config.toml
hidden_size = 96
head_dim = 32
intermediate_size = 256
hidden_act = "swiglu"
norm_place = "pre"
rope_theta = 1000000.0
rope_fraction = 1.0
bias = "none"
tie_word_embeddings = false
init_std_qkv = 0.0776
init_std_o = 0.0152
init_std_up = 0.0776
optimizer = "soap_variant"
learning_rate = 0.00817
beta1 = 0.95
Each number is 128 + 24 x the weight over its row's rms, rounded and kept within 0 to 255. Layers, rows and columns count from 0. Numbers have three digits each. The size before them is the row's rms in percent of the matrix's.

# layer 7 MLP gate, 256x96, rms 0.286, rows 97-145, columns 0-95
107:188110170130119111132132131129109103129137093145135161148122062122178148147144129127154181126169140099104133125147127147139126116122125140120116087102136124106106146107138110151141086169110184143135138146144182109105137118130112095136100130161122134168139111160154172150122148167138140140
103:148142123165111138142116129088169123096127174131124158143141129144111091161130154141134140111120123145126107192135144172128110180146145190124129164123134152112156146111148164092128072108135087106147070141123130128134144142121141138098101091150129121148116164115121143166132130130093143115
088:109081114092135123162139104139130161164143155137084117105109117106149168164091166119133157152118148114137121116123127145109139158126088172127107090114133164155160173089148125141107123152109143126109110111143110106132136168091191124115120115131104095132139109112126114112194115141117127111
107:144152149129159080109117103151129132116141140135114116146089136125145119161142150149162198117123182134112120115098104097155114133140165152102134106143132119135115129142141158141143103103120169070124159113122117116145157172093108064109107149156134150131120144091154113134127099114098162141
110:094137123101143103100120112071139132109107127138141081148110132129115150183116166110149107127192100115073124120140164161110161136154149155108158151089118164136125142147158168118135154116108116162132122126114164142170153159148112156144168130119118113113142141104123117153134148120140168141
102:155147130129096080081155166121147098114128162128145137112125128119133116142149151161170124152130135117126107093150104081089127154144173146143149148163090144113108129118171106132156119125132162158147131107109133097139133152129126135100103089122136126147119089157146096084198126140099121108
097:142117170120133108172160128119156115125112129125082160132093119116074120158142150109160114143142153138143133139176089078100148125111141095061138103127119102118104137119099123126098156127101127136121138095127138123154110131156110138097084092095118132069141162141112126174131126116125151127
086:134114105110103124097144144103131101118128145152126140163134111141114133180109145114098146117098110072147133093095129104141150136099170175114120129112120111172139102083139158135127123103120146108136192147106099125131145140159065164136088134097102147111145146152128128140114123116179144117
095:150178198141133112112158098114150153140091146126110111125148127138120114140123130110119161122159115118136159102150088142121172167143128127142157134142141137074114130104131126128118134145135126092207124125123140125141167170141152120092135118151169072100112124130151122154105101165116121110
103:151092126118137146106109117119133150136101153125129134114151129104151113094119106113086106107127149077110144139136163154135147152125141116172145195078109120088102147124143100155135089082142123084107115102129138135136144102153088148114081146112145105106138123100112107097156134139171090115
110:147115156110112152113109132112114111105141115105163110121115130121113095143177128177150122172105098140166146162108137102157110146131152151115153170164125131164193109140146143144098163120129093142113151118118104145140129076133182139082144095136115138148123145125108140145155169153136144106
104:126139176103119109099150165162115134136118121139122110123099133114104124108169163162126160150120106072139159106111130098140166158134104120131113082135136108130138162127146125168181117116127141100170131141128183136102110120118089137100144165158089148104136113134095151155115176115116144106
100:136127121152094094126123098115114096150148141122144109147087145105093165126116152104185123119100135104113142142103097157179141110125157126146141110143152155145142075121153073121111115145105144147191179151149107128143105155110143114105153132122131143142100158167119158124115148144088133135
106:153132182112114142103119082120113157141166121109133106092115142120144169154179144089074131154113110101128110143123115148122098148141098081158125155113115149111111122130161136073125120129147127183089161170102152132125137133122095171121111120146117095138138137137139135142159142100127160135
105:092166103143167102133120109107120092124129119182143114111155143126065160115123126110120142133193147153135102105146084166128147121101143166125080126108109117113131146174126129172080150117130136184094139116120120150119145129117156145104119151152120140116160139111152126125116109157109136146
102:107135110125112126134139116118151147150103095095114116136162108141145138091129127126114170150122092126163137118143123117125174117173157147149135141081099165152079078108142130098110141132147116143128144132159112123139114156117149147126174093134109117141119137179078129078134075164166130148
095:118138090112133103121111149125132138133131113082115153102078135188125134095151154161153117078097101138133136156110131122154119166148100137101128097170122102128141107081136106153157124093178090144079128102131104106107156143119168118131132106104081139132130157131142171113148130127124121131
095:122122092111127148091123131127130141177136153137122122106143135164094145151147132160182125159110104094156153107104104134102123105118168146116107164117108169127119186138127119098135099136164207072101129123141107127157112158115135132138120114118132133129095155106099115097123120110100117106
096:081154133145088118141158138064137123155106126134087110139101134080110143134125129139102135123134096141094151187111129111150125106147137140131122137109107143104118113097178083091130137101153135128120093101113138150110163121129124092169129118094105105129147095127091178126098129112089141145
099:096110159160107127169111118145128124143103106122135103142121075173135128146173137082114142126141092101128142174132122145115120124148084155155091136109147108087153131136124117090119114112182136181130086135123146101142092162131144116144107152188123131146116138156132156137122102105105112144
098:147173147143117125141123128135187141113089155140128130113129129161110126149155115128106141153181106156159156123138170141151171102114126120180151149150150154083158170122120121137127148091116086114103132136104075137193131119101105156122108146118141117145116123128100107145123115111120087116
101:121141133091177087111117094145146090115155144143159160094127121132126114181124099150118127162145100116213109104149117152087136101131139150134111117139156160151125114105117122167124060158133171144140127120165119138150145110116125095103131130151126141109127143135137104144136097135145138102
098:134119126080093134157148107162137099128124094127139121120119128168120135078131147155137115129135102135102134094105134132140157137107110114171094120114142083108120170151139121095133122136088159145145121154111158195124126111155109176142164158155089138151165096137131160125155155104104125094
097:151142166146126110144120128084088098128195133107116130126141116147126131159164122136159098154106122090127105131129092146117141155105108147154129143126091107130139131150137110155113148135140127183109105142161093144160116119075140101122146062168122162132138143130142132088113143139101118076
116:154143097147140115121133149070159110105092136149143113131165119148128141144120122164143124087105095157132159143122083121108115152104191175140137144109115124127097112105125113148147122128140115128165089124146135170133172158129143118111128094109149073120156158128079096111154137156116099131
111:118169141133089106152134137114129104143106132174106115141187111111115122117104144127099093118100129141123081165122187112128093164135151171111063122141140151135157072104156163111122141094140111151157140098117112122094120095118123132156119135153144126144132174139133094137137140114141135118
102:094117098147139079115179103158140113114154113127106115121107156106098122120160126129118109118143126153105092142113142156102128146125088106126097111116120164117128085118112091108118090129110158151134124120177148159114146130126075126149124133151132129065104133177095124126161156174109093113
096:153083142116137085136139115110114119195131131120132156142139155130115153141086107197175153155117128119127098090121103125143088127158091123129094155172147148135145124129121118108146150146105119115103100077120089151163097141096133145129130167153107130137120138122163131153122143136107091133
094:100141101120105125101130147085117122125097150144085087120132177136095113085115119138080124136124133141139109183168147134137151167142153137144108104084190120118098161133141133111116135128128126112154121079120119144106122077175082119162144137098145115125132107112151151151136117151139144125
093:137119100131117112142110093191141121144127137106125122125117129093124118121140141192096122132155154184153095119129097143132145123121125123121113134146100130142162099121139116117067130120124162120116121140118131168097094141156120080141115088115128160109154066130076150145134172159120136090
103:113155152121159119156136114107107158083083110106118079145084111103114082114148130109108151139153106115104118104156117087130114125127131137107116094122139127138086118146131058128114136152149127111118164135104121178121165133127157127124116144166099124157113171122108115109126148125090080090
100:121149172156143115119148127163151093143154172127122102147087132125097153166094106154138152116110141157122158110124119137092112105178143162148113146156128126177139133105150086116144128143140103090160160085134104119132147155112110144132139157124160159071160167100141117140124119130132153100
088:147123133144144110129138142118092147080050159133158125149127093156127121133176136153119155134152123136135171134143121097147122127091140101128120150108109125121128167096147111189139153147178149099134133129115117073184099125120121128108145112117088140154104090102123138118165118116136121119
094:084110200093163139141172117180109153156114123105155111113127090148098104137167141121107122104128139114131120138142105129114133124149092110098166128136138100137142128105150151129173074146129136140114116114066101111105127106127100147103162102107147135127153126128137177158123132098133131106
087:144083130117144164104140109143125110110138091175111106155112145149106144125122164152098140163174103150110128137115122110120119103133132132127138139129136131154115145100133086165173110173103087116148158141143172128123161103100079165140150094129121133144153120108117155174145112140138089076
098:110117115117125116133110121096132085128109178131095088152122140134123144153181118174092161119155105146047137155149128136126119108107133143137130113105141127122121104105128149114123120131122099123098132110185143122117187146132061157088128139130118131128148113136110167142094108111116107101
087:140094103156119105128160109113136079126108121138126084111115134141135115147159133170092146112121146085138159154111163092139124124115120109118175144130113156166112179078152154136115161090133154126132118147151193123124126150144153140112136155113163126144103126129102098160129130090120176114
111:142115173094122122123144129142114164119108128162155101170133156142124082123101118076120082130164150137126139115143124140175163159129095155122106158141107077128094144133167140136171165106114131145141145115121113092124165132144119135102100132170108124160123138149099121178108107132088135132
092:121103112107125131143135110128149119125118090148135123113151105103112093109148112153130103148121123155152098173159126114163136128151174099137110151118055111129096126132140100105116142177162192151150135119190081130133125105085151145169111119116108113159108154117119152146131137137144135150
097:121147118105110145083111117132120152140162172109135099120129082100079118074103147109119156131150141144144128143098086128080145148145101119106105142134148179114122212119150114139136131116145116109105133108161116163083160149126115127133117118111119139129094155108155127153140131099111107101
090:101155093116152090132107115128091173161099153137090150119113103120120099094125130141119136104133133151114125088159157152148099112125163152130131133152137145112157124135134100113147105104115098141085129135124139124121093115180133121074080126162118082069085134086134134163147115123125131126
089:124084164144114120124109095142101071090091130146148104147112114127100110113138111172145123123148103129161127093135141113161123139140178120148117159140182115109139123156140110150178158125161144128104110112136140090154118100098152102100090098106111104122104146188148132145111137119112115106
102:103085086123122085125141123106135128143129094144170114127127181107119109133085101181134130160112152135147163119200139122137158137131132162141103153108135117103181133079160101132092107118095134108174148114102139148155129108124135158143119097116161150128118142094123132135136107151136121124
102:193167144083123148161161124122152103150136138169121126171117137130076139135126147163152151139133125130144144139138108138139113156108152125164154173152113116108129127169130131117097110142096104116153113121179103112153092140142134113114159107128169150103161167151126167114157103150093126137
096:147122125135142106125157141116143157181114139145147095162102108086167105128121143122149163127175169124127118140124152168169133118156142160083161143121175151077102149178147134120145107119137086104161113095111117148123104135132135133114121131114097097162117143100125152109127174113103145132
093:109113134102116174144108095128189113118135138129147113119125157131086081105148152143157140133138116126154155100157119133156149162142160106135102098106104129155063105140132145136080093103103139102100126142096109118136152127174140101126136148144159128135175108131131132099122135174160147156
098:130102116109129138105173161113145099115124158055087079138126083147115131121147109109114119138107090121123139147137148091141138128142143121130119149128159133115147123151158115102098139128159156138120128173132163100168116167175097181110096156145169110144143158145106131096120156142123120137
102:099130137153118120093091094142153141121139074128171084143057149117126153125147129144095154153094141139108138153176102124120152124132109133117140150104140149109140136112132148130141150131119139158136142154139136112188101144126158124086064128141124110098122132129107175134100160154165138129
108:138130176115069122146145112127091135126127128162111132138179136136120155133122129148145125151142139121124113121144129103108176128118123131149106155122079133113094122137145132130149137114139088152141117162164136168149110162114106092132171110137155189102131148141101164113128165120079059114
# layer 7 MLP up, 256x96, rms 0.267, rows 97-144, columns 0-95
111:102147126137119098064100172150118164157106136185154144107104130104123100141091111154154111116106134061097114106138144096153144074111138099165116099140135124152125137139127126158104146112109113146099142140136140107125138156155101155145127145126133164088150130130108108092135128088151107123
105:090119140127109115154100162114132138098097102109160117097135124152148145136089141123109129081128143137118125141155131155130098120130118130113121132158066123129148164102143128144111096093184120100105093122172107116134124132090115067111136089093139126091082136117120150166118109096131123086
104:184173131116129148140106155160107110116106125108096145128110147133135173142111116127171101110117147107184116106127122149144144171125156165141087109135133108109127188088150153134140099132184135131096141088116117083101130135075132118147111159141127141154124117122112134135122142150149090121
107:104157153121114130070126161172124110095110153131084167167152118163116176140170113125144095146129137092130138153161158123094148130136096124098111151158140114143142095137124143119135115117145096120101158155107145152145137162185132097153124101122103161140163119125140142150115105144090129143
095:168084156149120153108084101124135115146150125145103144126109171129086142140128148143147139137075147164144162137099112165114109095122133146134138138126097126109091126149119097134128114137052137119127175120105155102142116130150131102143123146098158127143194167088101139119115130113108116132
098:115129111131144120102155133142129153105091148116142141113096144147120114160146130146107109122138141154195122127143153139153115088158139160140108125129145137118137099097157084141211153153135165080133102149106141130106147090143158134151099120108125122121167092136090165153112123124176133138
098:078220115113122092074109106119128135133139122127143133122115106131111132126145118127128133129098110129092126137140120142093134101106103121148134127102174096122118125090148098095173121096156090135114142138089094127138129123115099152163127143114125107157105121065106151100130117086113139101
091:111110116124167107134149128121158092089094078134113094116108132131137142117171119122140129132148113129087141075098158146177138104141130110131124125106107134102172158109107133105092121156149130162127075119113139152135158122143154149136097110165151141152146166054111109135153110121126108140
097:090137115118126153101148109133119087142130135152112050116138104102146153089129122112083127139135117191124101122145147103164165143126155110137135107122157126166100095109148143141149148127137131133107127165126133095171159141136163144141145123112168074118129142099143143116076145126118094143
115:143111139159139122138133106138089073158129122131171135121102145148132148109139120090158136155154108125113143119120102129144120102126082098137161129166155160139118146188128134122118097112142131117099125115170101095098138145188148114080093098116105090088096098127145116141134085134137142105
107:152153158142134116097112136139127140154107137125156158122144162099130116178069151145123122124124191108155140165113117151081140148128095123157131088096129129123115138147116101126170125133134128142105141147140140105105123148125128128114130154189136157158104129084124118143098093145104145056
097:141142148117148133074140133162111104138126073142145143117155145128102118138115174106166113136148143089124083091160107130150141128119126138166103119112186081148133115121164148132134113126140122134146080150124137144093112111134123149076159148121129110117112145089145184125104118097130177136
105:152131133096130107088158145130135156130116099122119104090113114146154108098112125126112106155125120138063076145130159161118138126161124101116137123151129131167071152114123114124167114103123190131127105112142161136098129120080165105071142155104128112135140145102125091129097135091119104125
098:094104093130141073161129113119152136128142153125144138139124115157136111134133130123159110154128154085190159134148125097130118108144160131119096150147125111135151122150112065087175131147143119075145109147144117141082118125149133121135111121167140116120085149111136151103129121119130100203
100:111090154112147092161087093136123132154144127124108139094105118086140075096140125137164102095143142131168160150101139159102143166125127125096113091155148102093127144065126153159130107093135154113102145115133134122163128157133118140121111153131143114146134096123137121131122151094102129066
094:132116097134144112183136174120087144116142122144136125118145137142150174126113125130183119112144150092124132104149123129146087088181097130129087124131114096123135141128141140139136138146118107096107159087068135134106185104127091137165121111125124093095142172113120129089116090124119145135
090:140131124121123122186137117088132170124129117138154164127113093125161091160143139124125138112143143140067166092173137133130137140129101087110134079101082092095146130154114149094142118107083136111110134146101138117135158112141118136106152155178146104134105158149120141121112133106137087165
087:125152120168092127130138142133130122177143154119121130127157111155146133099099124170178150153159099155135157182107135154132112078129115134147094149136158156141115107110139106102153111135132179095065111175117138161109128124107139096167114144156104142149106144111137143136166107119142143136
097:123132122130086116117159150117111086135134110094117137118163129103117128156187146100143115155091172144095091155123128191114114086146116083109100128116112150148127141135141114149140149126116111124125110126141094137118144120144121100122112112102091172089177128126103151159095144135065105121
097:150106117099126143158120153134152125125098123151162101108161109092101119162123080137098111127106136117162159101156161096102132129132134112089126108146110139087168141101142127113079127136099147126117154078115127110102111124126115132147200113159116135123156112065135151122115145097122092138
100:127160143094197129145117128159175129150138115127188117142152187167146099135149134161125119141159161136130132131137094140127165143183157125079168144117090141119141115154083138133108158099112132131114141104153111157118126126123102140148148137159118127139133116125143138136176163106116142131
102:128157130143131153123093090065156134140137120147173136113118155115145140180115114128184155154068128113131133143125162074107127126166148142125131118107094105168143140139116111105126157144083166129142170150123112134160105173159121129144123128095108105141129130104088129101120134111113120119
117:141102107141117171150129120141135115152136102100148114146145090154099097148166154119143158202146156134121163130150154093141140114132099115095154168109156128149097125104121083149128141131154129122112112113129106164133151107164101113133133163078135129144165074139124104145130083111112148112
097:145078133134160122128189136139134160177120112135151070090094152138117127129099120141175121135123185084133151136155135149152103158138128125142130146139102088107136148091125122135133123087117160133140142137165098123122157105108123157132103159096092101087135108128117142124126100096143125098
116:172140174153131108079150112102147187127151126149119124161095108132161116124123135117132146121142117121094098113166131176097115139136093122112099114133111142140158189129135158149141138151163095088140136110172116148128162079137105127125144093103145151123118104130106175122121105125101114142
112:165142131132126082081148131160120133126128144151094171115093119148147155112105157143135094133127113129110139135106091169122111151092129120193113116145132148143190123130119145140181158134141153102143147102080149110122147132140123101144129112133121120107172091164150115140083137158157110136
101:134149148102121157096152139088135113113084118114108135134169130157125100125092128143149156124151127130139128116069108131118165134163183127105133133090125134095074136141117064120125163133112140106102143155169138158143158076135105144152172110105137112107136123114106107154129116126140108165
088:077137111163122147102114159155125123125125125125151125125120185127108102109103145073091086108068155143131136143125092135115134135179096160109107095119088144130149117125070113146143139130128152124100110145149142142143135122139131104146130095092135143137126107130091097150181151141119085122
096:107119100105091104108170174130127105158128113126131170115164149150130103158144129106145088118145159128155136125123153079137109111129133162129156146165140133112098112117129131172130079112131131148103126124158151111077103119116151141114119146076064132152111132078114128151128134117160135166
096:119115144127143177161131115145134076148106145147136122130111144159125155165117173185124117115187161109115136081187133145111143128089130133098108097125117119129139172135152131103115121071125148185132118149140111129148103147141125118109113126132155130131160100121133096088126157142150116153
096:133132158125142090140132106164162106091089139122086157137123146145163146169104147134142117152131145108105121121144101125125146149116106117133134120108155114134108164208124164114145122093081157140174108097135116163133113133123116174122111105094163133131166131110149140139186109140148115143
114:127096128132133139129148111113113098146097120142172144158127146107102150113144094142109104137136150152157116085085128075125132133099175143116140202115121148096146099098136145102122145121152134145093156144138159119118122125148148094159153164151132143118139110175087105118095118144167166146
095:107091149117107096128106140087151136133145170172148126106119113162125112113172130109116125096111121130119162135113122110145161141034103116150132107115104155137111153102123142090113127145138106118163115089097148145111099122121119118135159141105131090177107122184165123106133145145147124137
091:116157146138086117180117137113131137138103123162143114082132149137131090101142120112158128114141083144070141110067152140100169136160159117161150112095128154128116127129134112095117126116136152117124161152140095076155111093111156125115099138119102127121090089172114126118104096116148111129
095:152162127119140169153125100132133100125127144146121122121099109146130123116145129133087098114114160120135132180098091112083157124114123137123099151157161142150109088114147098106125146198132116068127162147121154139120174110109131129117122117126094131203131096091129117102108151129120132155
098:121142162132086121109127137180149145115154100158121173128110078086116101090149129134117099079136141159130147142129118115151177148107080137105146140113127129124141127120129137078122109140176143097126102130159151129143123101164107119102162128124116144110159075150131109115158132100159142164
094:125131123119105132145137116137117169173154117139166162134157164127146151154171102164144134144102141153160093142136104127126137090160129114130103130085131140138109117097123122156127124162168187110095102128120119124135097149121090100157158128120084149119133120100092137097090115093170085134
126:137105108106122180100126164177108121166140112124149120147098127106098108117110122164144119165101110115111117126092113100089111122115151093119147127123157134119096105129120102114089142161066140141093151119152098119123087094108137121164145141182156111145145151083125149110120150130092147134
092:109137114148136142106156139141147116124121119112102132104118135147137128124103089137146104125171109145118122127150102179151164104161132144101145112154120118148123153129141136160088142129113128124105129151069145105160140104139063118143164113094132151107144138160194187179166101121147131127
105:140117152140122136105130105076086121099106121123151131113165117126132106118130178143143115160117136096126164146103113110135124143126126119095156156135143137157137088127115178189113109135106151117151155155106118189128144099099112112109137137073110134151139131098108071158172147120117157129
093:149169095118164122138119118096126101152166068132129120112100098149139107127141145161084124118149109167083097125088107115172120144117118111121165108104112119096181102137114121128100151141158110152185105182120115115130110117151100147122138128117150113124119113142114104138099103153151123103
084:103125110104160141148121122149143182131133134104120137167141082134123135148150121102119147158138128147148141125129178125109120132120093136121147130085105092085137098113085092080078146128127108143146140079126117108131129111111078167096131118143109154138124136162146145154115166127178098166
097:117112128160119158116120127115105143157137161099101115150131101111124118099069151124149184132115105119140136128135125113143136163128103136084102175113143145078179136150186101075112139144108122104124149122154112130101104136114131112127121124110118099111074146119183148090131142159137142119
099:136162165129149144174142144153112074160081128140143108131144125128101144145129068116166105143124099131124101178079135102144102145118143100123107154117137111094112130144143109110143172129124143112142122121110098183157077137104085107137111143109151169118140151125105142132129136116107123093
097:150141130126103095124099112144110138152090180136100123129115119124149135143135087090097152111111183108119087090124142119111123123139176162143108136140128164137171153102133141108115109120191078127117120156114086108107133103118149120112146108157117144147124110079159118153118090099137159126
101:130155093132110097083144117109123132125097130106170173148131134106146112136057096111126138133136096133102165167139147131122140109133136124098103105100116137144161127110140116133178143164086098135124160142108163145106149089136110179138087102136102176142136118124113156114132118173132134107
086:137128128158086096099166106133144141117133167120133125125129161144181156123087118142143170111099136109088113134111123116125113149135145114088187119140110107108129118119074091139155118098157168133121179124133123117092169174176142117136126090119104120112119096154153112147130140148100130137
097:107151146149144119163152142109147124108145112102122121159056147132148123143139124160092109134144118154138181152140152123119118142161189130101088106150139177130097129121152142136111130126153166195157172104155120109139125107081109128096105139101110118107132128119110129129126129101136130088
# layer 7 MLP down (transposed), 256x96, rms 0.256, rows 97-144, columns 0-95
105:113157137179118128081132134144122128136129172125101154128120141103104123064126130147141109131094125127125122083141124096119149124166136141147157125127144150076132131153094129103149140120142108154148129083098131082112114157112101155173110064171146143161121121180125116124105118142095122121
099:109131131133148145164141125119087100113106131132110115157114118153114158076132153183156136088125133119138149113167102154080107135107127109114127145154089116121107123124137153125119123136135112161178133140165179154099173135185175104089136108144128140126089178105128132132133135147126104139
102:112110126162161136153139118140151151138108151126130144104115131136136143098104137177160160120144143136157134151124134101089163148151139131125151169133152075113128098083160108116110110140123133115119093138155115168139096167114174152116169061113112111103115119085110137147147107099093155109
109:156125171135132109122150111072128158147110098091111145117118145121146125103148126108176180160121159172161135129150128107153107163107181127123125107112119120135130126160124103146159120119120131099117155175175087134093155157071117132145109146099127142156129153127142112122133124100149125168
104:129151158135134101105145103167078152118126104154124146103145150152076144092129108147133120127104149142135106105126152160154154175135109160146113136115092156128162190149146139173115138126108150136127157135172120118155110087131110104103100083119145140112149060142119136107131132135126132155
104:111103105078150112136146106139129140139088144157118113088122116185085119131155117100153177141176160144138128128144116182129123123155134105118114148148117151126105109119174090124130145119133116129138118096123184133169136120120119116132168147145124104136098089135148140160126173173148091123
102:075148148141136124128120130104131130137104082153104121127089151129152127119132132135133128090089200149156132117101113146122110123170135143122131144135121100114089141140126196140160130140108148088127081123146114103121170125196173131126133138121146103142134084097119111130151127114169147123
099:137138109100130106126096123137128151116135081112144113180106132123106097100128190151082118134139140146106120110098140159090140147108140145107131142146146120140099137103103147121159155119150143117122136119140136100095135080118122142141125092131145110102110105143160177203092098142171095103
105:118107134162124106098166095113103158161141093111132121114087139152087085136120099119128142079175155143121126143140108113110119102116105110134146134109125121147104107146181151151131117148142093112094109158128140124186133152118104109095148167129161133102166144157157082119118158161119109135
098:174137135100111109127147149106121134131130146105148109120151105114138131148138103119175102174141129120083141190139133131168099122104138135128168079166165088112143153104109118111169140100127105158097107135104098121149118141133113153157179070131110096141124159146117122141114142143099120145
105:124091179109125154127135132138144072139136149115141147142134167143102143145119105140159142109162132117136148118099124157127126132127096122173087128123135128097121160121143124128106110138075140142113124146164156122147064124154125125076101170102140118130168068105165102149125133118161167121
106:152137147121127125087161155131142151109140111158153131160083129124080108160126079154154121108122108125108078159152106132106120181129110136087093110095127124121142144101177094107136105112098116126097126132124162122141122170173094154134136123114182114160124176121122138127136149137120157123
104:109129107119110128143152142198127090120122122113125116119099102131193120113145119135160094139120117107118153103165177145137121111151129177113098121171107125086130132132100105100116145124151093139150116103132176138150135146127119092104111122133123112143141093185166116152117175132115087129
103:140097123111130137126071102135157141110116072083113145151105123114130166151182129184146171112133124133140179130136122155130120133131135150114127129103108118155124140152108121143095159140122159162113152109087128168082133141126097117092126093108120105151125118172141149137130107067123146132
103:123103123126126132170135093146124124196158123052093112128065116116104114135154113131120129162089128127105130125143116123116117111133118170121144137146152137152118135124112179131122138147136135121089110128131114171143072151117123122194140168141167108149128138104142131086125131105153111124
103:148178117105132132143133152127159126105153151153181132146122138116135127111170095119102085138130143133070092114136117127171122114159112153153116136126178134102102135133156106136122137126074113111130146124125186158129128061126135093123103152114135146153090099120162144102114127107119140093
102:181097175120120136140135125143124155140132141082157145077151148132134144101160147114172113083110096135133126107113130148164143093115101139152145158119078119133121089132162160114124095150105128119139118141131138130146084151109075126135119146120153107100136112096153113102119130072121152086
096:123121115085094139114124103165144104145149162148138131112125129066146134117139121133099110155143102138143119137048145132084135151125136122162126118095141109085141127105171113134140132115087132109136149130107159150106119113147137143066145119125118116149078116178197133126135128113138114120
098:126140106113111098117118131107102120119117150132111117150166127147115193152140084134108119113148080150067094133118133163137080101104116105131100125116069096104099089130180117134116118136158148166099170109123115130078103150119101124143115129097118132110108134128160137126139129108157148128
101:133200150117148152096140135172148142143139124151104114095099156132139111140134188092135138094166166126117112128125147124135115124137147148121156121158116106096121138137133105133112117164115123105113184153135139115162143155132113152136107150161150087081129062106154150145093114115148147128
093:189136149110103078136086106129143093128102113126133185058153117182116132172087134122106137126131148114157099132167135127161157140137117088101142168142122127130105127119143122131155124097115126122130113160113107113116129171129127098121119124119120120176137179103112123136106142142140139101
093:110145111126148128127178162136136100162138135131115166151169136142107122133104137167137128121094098156149129132132093189116135132083134140170161117126160129098096147150093133108116131086119153149087109113101157192095119143096181112084143102140147122134163142142140122139127111124134130142
106:123123130130126126112103118127140076116163100144118125129133111083153129109147087144140131127105126129106132144107103132162127129134120089146098145119141124085123147156164107140132108141123139079125089130151156149181148136137147134088096131094076063099153134193133109123163147145174138126
101:123140152157121129143130154185098145155096149115118139099143112112091084137135153120151159125125172118066118145111127074120098189108145144133151110146138103120111119116097140131116167142132106135144114117150107130077136131131119115128154123164105077161175100115101158123140119128090138139
105:113116120146120082123129149063140133104087144120129134118095141132102149160132101096158147139116134130148119121164082155174134113118146131140154139133109124153095136129088170106159126121098085094111131119151111144084133130148175188113120091147110095152116160110102160114109105123149110131
111:158108126130104101153198128142096148141086131125172133113167123128107114144095128103120123174137128160142129105163161132159126108154146139147084142111123142120126103145146144143108147144074163194130147132145113123079122148087142162132130126189135147128132126122126150129139113089114110118
100:133105130118153139115089172118138109135101138082145105079104104167105203127103133124139174163130157143186120119114108121104146155155119128133100134130111109168167088117114111146126102135159142129107120100133097103101132110097159122111148154147122137104158136102113131136131138157090099151
094:134135155138149091136146177114115100144124091133137166121139122158147113145096145149127124142137116087162113159180128109101193129126120153093111126105167126117061136163118093121105148117077126123090142111143096135126140164119165156144145112170128118142164161124133129160136133129138124103
096:134170184115155128150141133112114128174161156141148053131164106072123147137128107152124106122093099125137150129143127131120122123095135149145109093127132124133118154125102133145154116093157149127177076125097112129173141113119159107145114111190118157126133110116142157136167133116123102125
096:131107148120125111152139158140177114084123132142158178141120129171118152180178099098129127074156147125135134129128105114114129158168138138103130162118086119144140121172179145096110133161131151168131138111128110153163137102152095165136120139159141121105133113113082123149097133104136119134
096:172122129124132061095138111119137096139109137166153107055115098143140115096130182169158136155134111097150071093143136097122138130146133149104125112098150161122162142139130119146152166095132128136124127132139107126121157138084097148111127163121132127137097149127133099113092126152145120157
101:145111140140125115117106152107115125098088135098121135117118111105085138118147116156098143060129124124121132133104133151094072103094109112127118153141129171141153094110162175142111090162142149121097094132097120107068094106132121155155135127130125125137142066109138121158113157123145137163
093:107160113116140158142177088126137114124111134111146113158136182125143153156091159156125115136150116150097098126116157137096157074169142166103114157138144118108131154132132135106131076135125125137103126088153111107138102132139133125106097193134107121079137132155126125172127088121094112129
094:139145092114122095098115126138130125121110112138105181122136116151086158111111137136172093106153127120099140136105126155173130115100119117174115114097144139127113148137138168181096163133091112175142142129140174142133097141108135137094099143105082130167119093163072136127121111153128108128
093:126118144123160110102119184138145140144094132114115131119148065131118136146117122128164133180105147095120097146139137084122116119105176120167163133118133083114146136092123124129123113099142141137154068138147130128125117165111163086121103175124111102118145121135119099070114132149161160144
097:145112078142141161121132092117129150136124113091111142138138155161149120116144170136110126121119168138105127132096137115131132122161103151185132115169116135135144122117183143138122106121110112141085131157141089188100100109171110169122074137129166125101117114122142157160097154107168128133
095:091146121103100108175153108108105069120107115144097089145122124122173096121118108114125111155141123116100129111100165151152147112133119157146119104138136106097126142128118145130125170128106118165136126146067067144118150126118101109146122156123165123089172108094102152122098098115160105129
108:121111111148142174072081194149101106139124140144139140180144127111129123129132109105073136117138111139115111120135147131148167139115106149093088129148123109150103131136139113148168119113132137106138170180150075126115143136124133177129151111119173103142130158124116131099117108145169157129
090:140132171155104175120133146134150105130120130176147116111119125120139125115070152120118140095138176104125164139084138108118136155128140138116128121127116141148146119115186071136102097167142107112130140132121077099090139103129101115136093130115155119123126069105101165149097092110117135102
103:142139148120104140154114091129139128115101145146109145130089090123125123134146114162116132132119173117132091126081134131084136141134139129084158179096137141136136104128129109139124087148102144156130172112054154156088114135110144114155146195151101160123099126158151142163139111130109135107
092:196114170122122148120158126133137118089142143148112141116120159137123158173145141085142100141111117125163124101151103152132133166162107139104092124110111151173095125121152143159132139152068161112097145119095137127129123152097171157137137133100155149124123177144104122098108159140155133119
090:132145097147104118115165144138152101103139147152105115072112166153141120124140150179123121163139096147113159130127106136102131095136210096086098144134138121145125153130152163095150173133116137123112171119128137116086129155133149135127124157112126151146148164108082129141133111156094108141
106:147125156152132105134086095085094147149169096124111113100121160127132113131098104129110096120110152133177103088144107122137127160118121139115118127117130100130119120118186102136129112137075134164105169141108137132101121121121116156126152211169106144132112133152107089113157107120126165114
102:125137150139114149122155153163153107084094159136099086134110144136176119145094140126144114116143093137130127110099142112132150142185147114118121152139132126172144072143130065114135116132150140162122111087163059123141143102103149138158138133149127139151133153133130114124139079125163114157
097:131113109131083127119139133132178122084150188168164137152109138128140150154158121128129105131130087119112145170131162147161089076142111105144149137117128147136163120106120136136148126141163166110096099144121169087117132124108128089099107074089121156137141127139099144122120120107093130097
102:156151117096109155127120172133081139141139150105095138103102125120107131146100103144118129108148092147137141112100137144147118117158099147152138133129069104106154172135168126104168115160124105144139177150085155142125120125130118115125099091106098160095092188108106125106099141108111153114
098:068083127148134165122135146124176106086078106136131145131155123170145148134130127139127119091141131158117166160133138109128118130126088121122100160127149129105136112123151111111098116109111136152107108133068145156121134146131141097178119121152111090121160119142121121123175161181160155152
104:108133110119144098089155103141175088105163125161152085162086136093178133100154125135117087169109123136132124136117120154109171129117148098148113188160144166106129102145135125115118104121117128097179131133158123135166134120094120122142112152099145140122151102113082134114123134136097145128